Weights of a small GPT-style language model, trained from scratch on English Wikipedia: attention and MLP in parallel, local attention windows.
Each number is 50 + 15 x the weight over its row's rms, rounded and kept within 0 to 99. Layers, rows and columns count from 0. The size before them is the row's rms in percent of the matrix's.

# up: layer 4 MLP up, 1024x256, rms 0.0939, rows 943-955, columns 128-255
# down: layer 4 MLP down (transposed), 1024x256, rms 0.0785, rows 943-954, columns 128-255
up943 080:44 40 07 56 41 56 69 37 68 56 63 30 64 53 45 69 72 41 44 52 52 39 52 54 62 45 43 49 49 60 49 69 39 62 50 18 37 42 41 37 12 13 51 53 43 71 47 46 38 34 52 53 41 14 32 30 66 38 55 42 53 82 39 57 29 63 67 56 61 43 70 36 49 72 41 57 68 31 55 57 52 76 79 49 33 72 68 40 56 46 56 42 41 48 60 79 75 50 58 52 43 36 36 41 24 51 46 21 84 00 44 54 41 24 63 56 27 62 26 33 51 57 48 23 68 50 44 76
down943 087:30 34 49 46 36 65 63 67 61 68 71 60 49 65 50 45 48 56 69 30 54 54 53 38 31 67 61 58 51 47 48 36 58 52 35 29 57 17 46 36 66 53 47 60 51 47 07 53 76 52 35 33 45 36 51 44 71 29 26 45 45 53 55 58 45 58 76 54 42 59 40 13 56 19 41 39 45 37 43 46 44 58 49 35 60 32 80 38 52 56 75 69 43 63 74 64 66 73 66 66 54 29 46 75 51 50 44 45 54 52 72 54 37 73 30 60 70 33 54 57 64 41 21 53 75 39 14 53
up944 111:39 66 60 50 18 52 69 27 71 54 54 40 66 31 46 52 50 41 49 40 51 51 51 93 60 65 71 48 23 52 40 53 58 70 36 58 42 58 55 36 53 65 61 56 67 58 86 54 41 46 38 42 74 22 36 42 56 30 38 33 49 49 57 58 75 60 55 49 39 62 64 37 49 38 67 62 54 55 47 56 70 49 62 37 35 42 57 35 63 51 72 46 20 74 50 52 50 50 41 59 41 41 34 23 57 37 63 36 63 55 59 45 42 48 40 23 50 29 48 24 35 50 63 47 61 56 56 85
down944 113:52 71 39 48 46 77 44 34 45 43 82 27 51 55 41 80 64 41 39 48 59 79 60 60 32 70 57 54 49 56 46 52 64 58 07 55 56 54 48 51 49 71 57 67 29 24 61 58 38 55 56 43 58 69 48 51 64 51 80 48 53 55 30 20 27 60 35 66 67 52 17 68 57 62 44 35 31 34 30 50 34 51 45 59 59 60 55 51 66 36 22 48 68 50 69 60 70 50 45 47 34 79 44 66 35 89 37 29 46 32 64 07 55 55 58 56 37 58 49 70 50 60 54 39 59 18 60 55
up945 114:40 54 30 41 37 34 55 39 46 21 74 60 49 59 41 50 76 34 49 60 29 35 53 66 70 35 44 53 23 43 59 68 70 42 61 56 64 54 34 39 44 72 63 47 31 36 68 66 28 61 42 50 48 51 54 55 50 68 41 69 45 91 42 69 27 59 52 27 78 40 79 44 34 30 43 48 83 37 52 72 63 31 42 31 51 45 53 61 90 43 67 26 28 45 39 52 55 54 59 77 67 75 39 46 45 47 49 62 77 43 67 33 66 35 43 57 51 26 47 83 43 67 84 25 41 67 38 46
down945 119:52 75 52 58 46 27 66 59 74 78 51 66 54 47 52 36 76 42 36 46 60 60 67 47 69 51 56 62 61 67 91 50 43 42 42 46 37 65 43 81 78 53 52 59 64 42 39 57 42 47 48 60 13 30 42 65 61 48 35 22 59 54 30 72 30 48 56 36 26 49 52 67 74 67 23 45 65 23 61 65 34 55 24 31 24 24 27 40 27 69 53 38 61 49 48 81 53 58 39 52 61 32 63 65 71 47 53 45 57 57 30 58 53 35 51 36 92 66 21 57 29 53 47 45 58 46 39 75
up946 101:56 59 71 31 55 47 41 42 81 42 59 87 52 53 65 73 53 50 45 36 56 26 66 60 49 40 58 58 30 14 57 71 58 33 44 35 20 78 33 40 49 28 51 26 48 54 72 37 09 36 32 35 41 40 32 42 55 27 59 73 50 42 58 50 48 54 51 65 23 43 52 51 39 66 60 55 52 38 72 58 55 54 45 54 53 48 50 63 55 25 43 48 53 09 62 39 45 14 73 67 47 60 25 72 36 51 41 20 81 34 57 54 52 37 59 58 38 45 53 48 57 40 33 35 47 66 32 62
down946 105:64 66 45 48 80 71 79 63 41 44 59 40 46 44 43 60 48 46 62 43 32 45 74 63 19 35 49 54 16 47 20 75 67 31 54 47 36 48 55 49 65 33 60 46 44 47 60 56 43 59 40 35 38 66 57 46 75 43 45 51 28 34 39 52 48 45 16 54 41 54 54 38 70 51 46 44 67 64 11 81 46 46 63 49 57 67 63 46 43 57 34 21 40 44 39 30 55 36 61 46 57 57 62 53 34 24 50 54 43 45 44 47 49 37 41 61 42 56 55 49 39 47 53 75 53 24 56 69
up947 088:33 64 75 23 58 64 76 73 51 66 54 42 63 65 45 73 31 68 39 49 49 35 66 58 73 89 47 59 52 34 37 71 27 39 10 55 38 51 61 34 36 32 58 29 75 55 62 41 62 39 47 55 23 59 54 49 28 53 36 35 40 55 62 59 42 63 50 54 29 62 65 32 37 40 64 29 40 51 68 45 47 57 42 50 44 59 22 71 61 69 57 50 46 87 50 54 44 38 70 58 04 57 67 59 45 68 61 27 48 51 42 52 67 76 30 46 49 57 61 72 81 33 49 56 47 39 64 53
down947 096:70 65 49 91 50 65 36 82 57 43 34 30 51 47 41 40 42 39 49 82 71 50 47 60 54 31 39 53 37 46 44 62 51 76 43 58 65 64 54 42 49 49 51 63 44 46 63 45 53 60 45 56 23 57 47 49 42 32 58 43 28 36 64 26 32 74 34 44 56 70 14 66 36 54 55 27 70 48 40 56 52 55 54 27 40 40 57 66 29 53 48 46 22 28 55 60 48 71 41 64 66 52 24 66 52 63 60 75 55 47 52 25 44 38 47 50 40 00 54 46 65 58 19 35 83 47 49 32
up948 104:55 47 20 63 46 70 52 57 63 56 72 51 32 54 52 67 45 59 42 59 57 63 58 38 66 49 57 67 37 63 36 53 43 26 55 34 42 73 66 59 16 31 51 46 54 48 66 34 48 59 51 33 59 64 20 54 42 32 63 75 62 43 69 35 56 84 25 49 55 22 63 38 49 37 51 46 50 50 33 57 44 65 17 52 61 30 17 56 58 33 50 50 47 42 43 63 38 46 62 63 46 27 45 42 36 86 53 41 54 60 42 83 52 50 62 33 32 37 28 45 55 31 76 27 33 27 55 48
down948 109:38 53 65 68 30 77 61 35 65 49 52 58 64 68 71 46 47 44 48 49 59 50 65 45 12 64 50 32 72 37 25 76 31 47 40 74 79 70 36 70 86 48 76 38 56 28 48 67 41 49 54 30 25 28 66 54 88 58 36 40 55 63 39 46 56 35 46 37 45 40 50 42 46 44 38 00 24 73 59 25 17 61 52 55 62 69 30 65 30 62 74 54 46 56 60 49 41 46 62 43 53 60 46 59 62 78 37 40 47 72 55 59 52 29 54 53 46 44 53 46 50 31 60 79 57 40 70 48
up949 121:71 41 53 38 45 45 42 60 29 25 63 42 30 51 17 77 43 41 43 53 75 55 68 58 44 63 48 48 44 37 10 42 43 48 25 56 49 49 36 47 41 44 76 70 66 26 54 22 26 18 47 21 41 30 50 49 44 17 37 44 60 63 65 47 47 51 68 55 51 50 53 61 48 40 36 58 69 56 66 55 76 66 46 50 45 43 32 53 37 71 40 26 54 35 40 65 74 44 20 60 37 37 46 31 56 41 27 57 54 35 51 67 63 56 60 56 61 37 74 69 18 62 42 38 58 66 27 74
down949 125:66 42 86 48 52 37 69 49 57 36 31 46 37 40 45 43 43 28 50 23 51 51 55 44 58 46 27 57 39 67 35 68 27 42 56 53 37 60 39 45 63 81 29 56 44 67 62 57 77 49 29 46 48 28 25 45 41 45 48 66 35 56 41 53 39 36 40 62 68 56 51 66 49 32 32 43 35 40 42 49 79 69 62 68 56 36 61 37 46 42 41 38 50 69 42 67 63 25 50 60 70 66 37 54 29 58 27 31 45 58 70 49 57 52 47 33 94 73 60 62 58 72 39 43 38 35 51 76
up950 101:74 36 33 53 32 28 44 44 39 27 86 50 42 42 49 47 35 49 61 42 36 42 47 71 34 87 52 83 30 30 51 43 89 47 21 70 23 52 42 43 32 61 56 44 81 38 36 44 56 46 52 38 53 37 67 55 41 56 64 62 48 41 52 31 29 42 78 22 50 36 42 59 43 52 73 40 25 63 53 55 46 27 42 60 32 52 31 59 52 39 53 66 46 44 42 40 45 37 57 49 41 59 46 34 34 56 41 63 65 60 54 63 54 44 12 84 49 39 53 62 40 52 48 70 31 66 36 74
down950 098:13 61 45 39 28 77 63 38 56 67 72 54 64 38 41 50 59 54 64 38 73 62 36 42 46 29 79 32 56 29 60 56 45 53 35 68 50 52 65 50 49 64 34 39 35 22 55 30 14 58 60 79 45 50 62 20 43 30 45 60 52 38 61 59 79 19 44 70 43 44 43 33 62 56 36 62 64 53 42 53 45 50 43 14 49 38 50 56 46 67 48 51 44 41 45 65 46 40 52 61 51 56 76 61 44 52 34 41 61 44 55 62 42 90 33 44 52 64 37 51 13 42 71 31 67 33 51 36
up951 096:53 49 27 56 52 43 40 44 46 41 60 48 72 43 33 73 72 57 53 36 62 82 34 63 60 62 45 48 52 39 34 38 67 55 50 44 37 49 54 48 69 38 63 58 56 00 30 51 46 56 57 35 43 81 11 31 47 12 69 78 26 68 40 47 56 61 54 52 64 49 46 50 37 50 45 61 57 50 63 80 57 32 24 58 67 43 28 44 47 41 43 45 68 35 46 35 24 47 35 65 25 45 68 57 35 72 73 18 53 18 52 46 57 67 71 40 48 28 82 67 35 20 50 39 50 39 35 43
down951 098:61 62 61 68 57 43 52 45 34 34 53 21 42 33 41 53 32 63 54 48 34 43 44 41 46 73 70 41 45 58 53 90 41 35 43 44 50 59 28 49 62 38 59 48 78 81 64 43 51 74 72 41 50 42 79 70 19 65 61 13 69 41 52 29 64 65 47 55 62 39 35 47 46 22 55 57 38 67 28 32 44 38 57 64 34 60 52 35 81 49 40 29 52 43 77 16 60 38 47 45 56 35 31 41 70 39 64 62 33 67 62 53 60 56 77 56 30 60 63 39 51 68 76 50 53 52 54 61
up952 098:94 60 30 68 68 47 48 43 33 50 32 70 63 49 45 46 63 54 49 86 32 51 62 67 69 55 45 48 48 41 50 41 25 48 49 54 39 72 47 24 36 72 46 62 58 28 53 35 34 56 78 12 52 42 33 29 35 33 46 59 81 35 66 35 45 54 43 50 51 32 86 72 58 59 52 39 74 50 46 47 64 46 77 47 50 52 50 68 23 28 59 22 49 36 39 43 51 54 54 51 57 67 29 63 41 59 56 82 46 56 68 51 65 41 38 18 34 39 61 44 33 65 73 63 49 29 40 49
down952 093:17 56 51 53 50 64 51 63 45 47 36 60 62 60 67 54 46 70 46 34 66 70 45 54 39 96 52 61 74 38 52 49 52 36 48 41 31 65 48 42 63 67 30 38 54 63 41 56 62 57 38 62 65 55 74 42 65 47 42 42 45 40 64 64 71 41 81 68 72 48 46 32 43 39 59 44 36 36 50 55 73 33 49 53 51 39 40 26 55 56 39 51 42 47 64 39 60 51 42 22 59 34 77 59 38 78 43 36 34 44 47 54 51 28 36 70 53 45 60 60 51 29 57 75 42 40 63 54
up953 095:51 49 44 52 32 60 75 39 83 59 53 42 47 47 47 40 70 66 53 45 31 53 32 65 39 62 49 60 50 43 42 52 55 49 49 55 40 55 69 52 30 24 65 57 44 17 25 36 62 54 77 41 61 62 00 14 27 28 54 73 67 42 43 74 61 51 70 59 67 45 45 55 44 55 59 52 35 48 53 38 27 35 70 63 63 59 55 60 39 70 65 47 55 52 43 58 66 51 69 59 53 84 21 70 55 55 41 44 49 30 39 44 90 43 60 38 40 23 54 47 31 48 52 33 31 73 37 35
down953 090:71 34 49 35 57 00 14 54 32 69 51 78 49 55 37 49 52 37 48 43 62 61 62 68 51 38 45 74 49 55 19 78 76 78 49 27 35 76 17 53 46 59 55 40 42 78 47 56 52 39 28 49 53 43 59 31 51 38 70 32 65 33 41 53 73 56 39 56 59 36 36 42 57 50 62 47 54 26 53 49 33 58 60 68 65 37 45 38 39 51 50 34 44 48 24 60 25 55 44 63 64 50 98 45 61 62 61 57 64 33 65 40 45 61 42 40 67 27 37 22 52 13 91 76 67 19 35 61
up954 093:44 52 65 68 59 46 76 67 75 58 33 55 52 53 48 44 41 62 31 59 42 45 39 46 66 58 61 48 69 94 61 62 43 40 56 61 83 39 50 39 50 28 50 56 72 57 52 58 99 11 35 33 54 52 43 41 43 41 07 71 70 89 56 60 58 57 41 23 30 66 53 57 58 49 58 29 64 61 34 47 40 67 62 42 25 32 51 54 63 54 43 37 52 46 36 61 55 41 35 62 55 28 47 51 62 38 44 41 58 36 70 58 69 40 12 42 54 48 51 28 22 39 39 54 36 62 21 35
down954 087:77 76 55 66 86 70 63 63 64 56 31 49 39 29 58 31 66 54 55 94 71 57 33 51 55 43 43 74 31 40 67 55 38 33 43 52 38 36 48 34 66 39 34 65 24 33 59 59 53 71 38 56 36 48 55 50 38 67 76 60 47 43 54 69 39 52 67 61 60 27 41 34 31 61 24 56 35 53 50 59 56 42 56 51 49 37 04 63 44 44 93 44 55 62 66 61 66 42 73 47 41 50 43 47 60 56 58 81 61 64 63 34 48 53 59 46 53 50 45 62 23 51 50 52 58 67 61 65
up955 106:41 64 65 60 66 60 29 57 43 52 68 42 78 49 43 86 75 51 21 62 69 40 46 63 66 42 55 62 62 35 49 33 53 39 54 44 33 81 58 64 49 59 52 69 50 58 43 18 49 34 59 64 58 80 58 50 38 57 40 50 56 64 81 62 51 66 47 55 46 64 44 53 40 39 59 48 56 37 99 59 75 31 40 43 43 52 40 54 70 43 49 51 31 81 45 45 73 54 31 46 81 48 40 42 36 58 66 33 51 44 47 65 55 59 56 29 46 53 38 35 41 52 27 59 71 58 36 65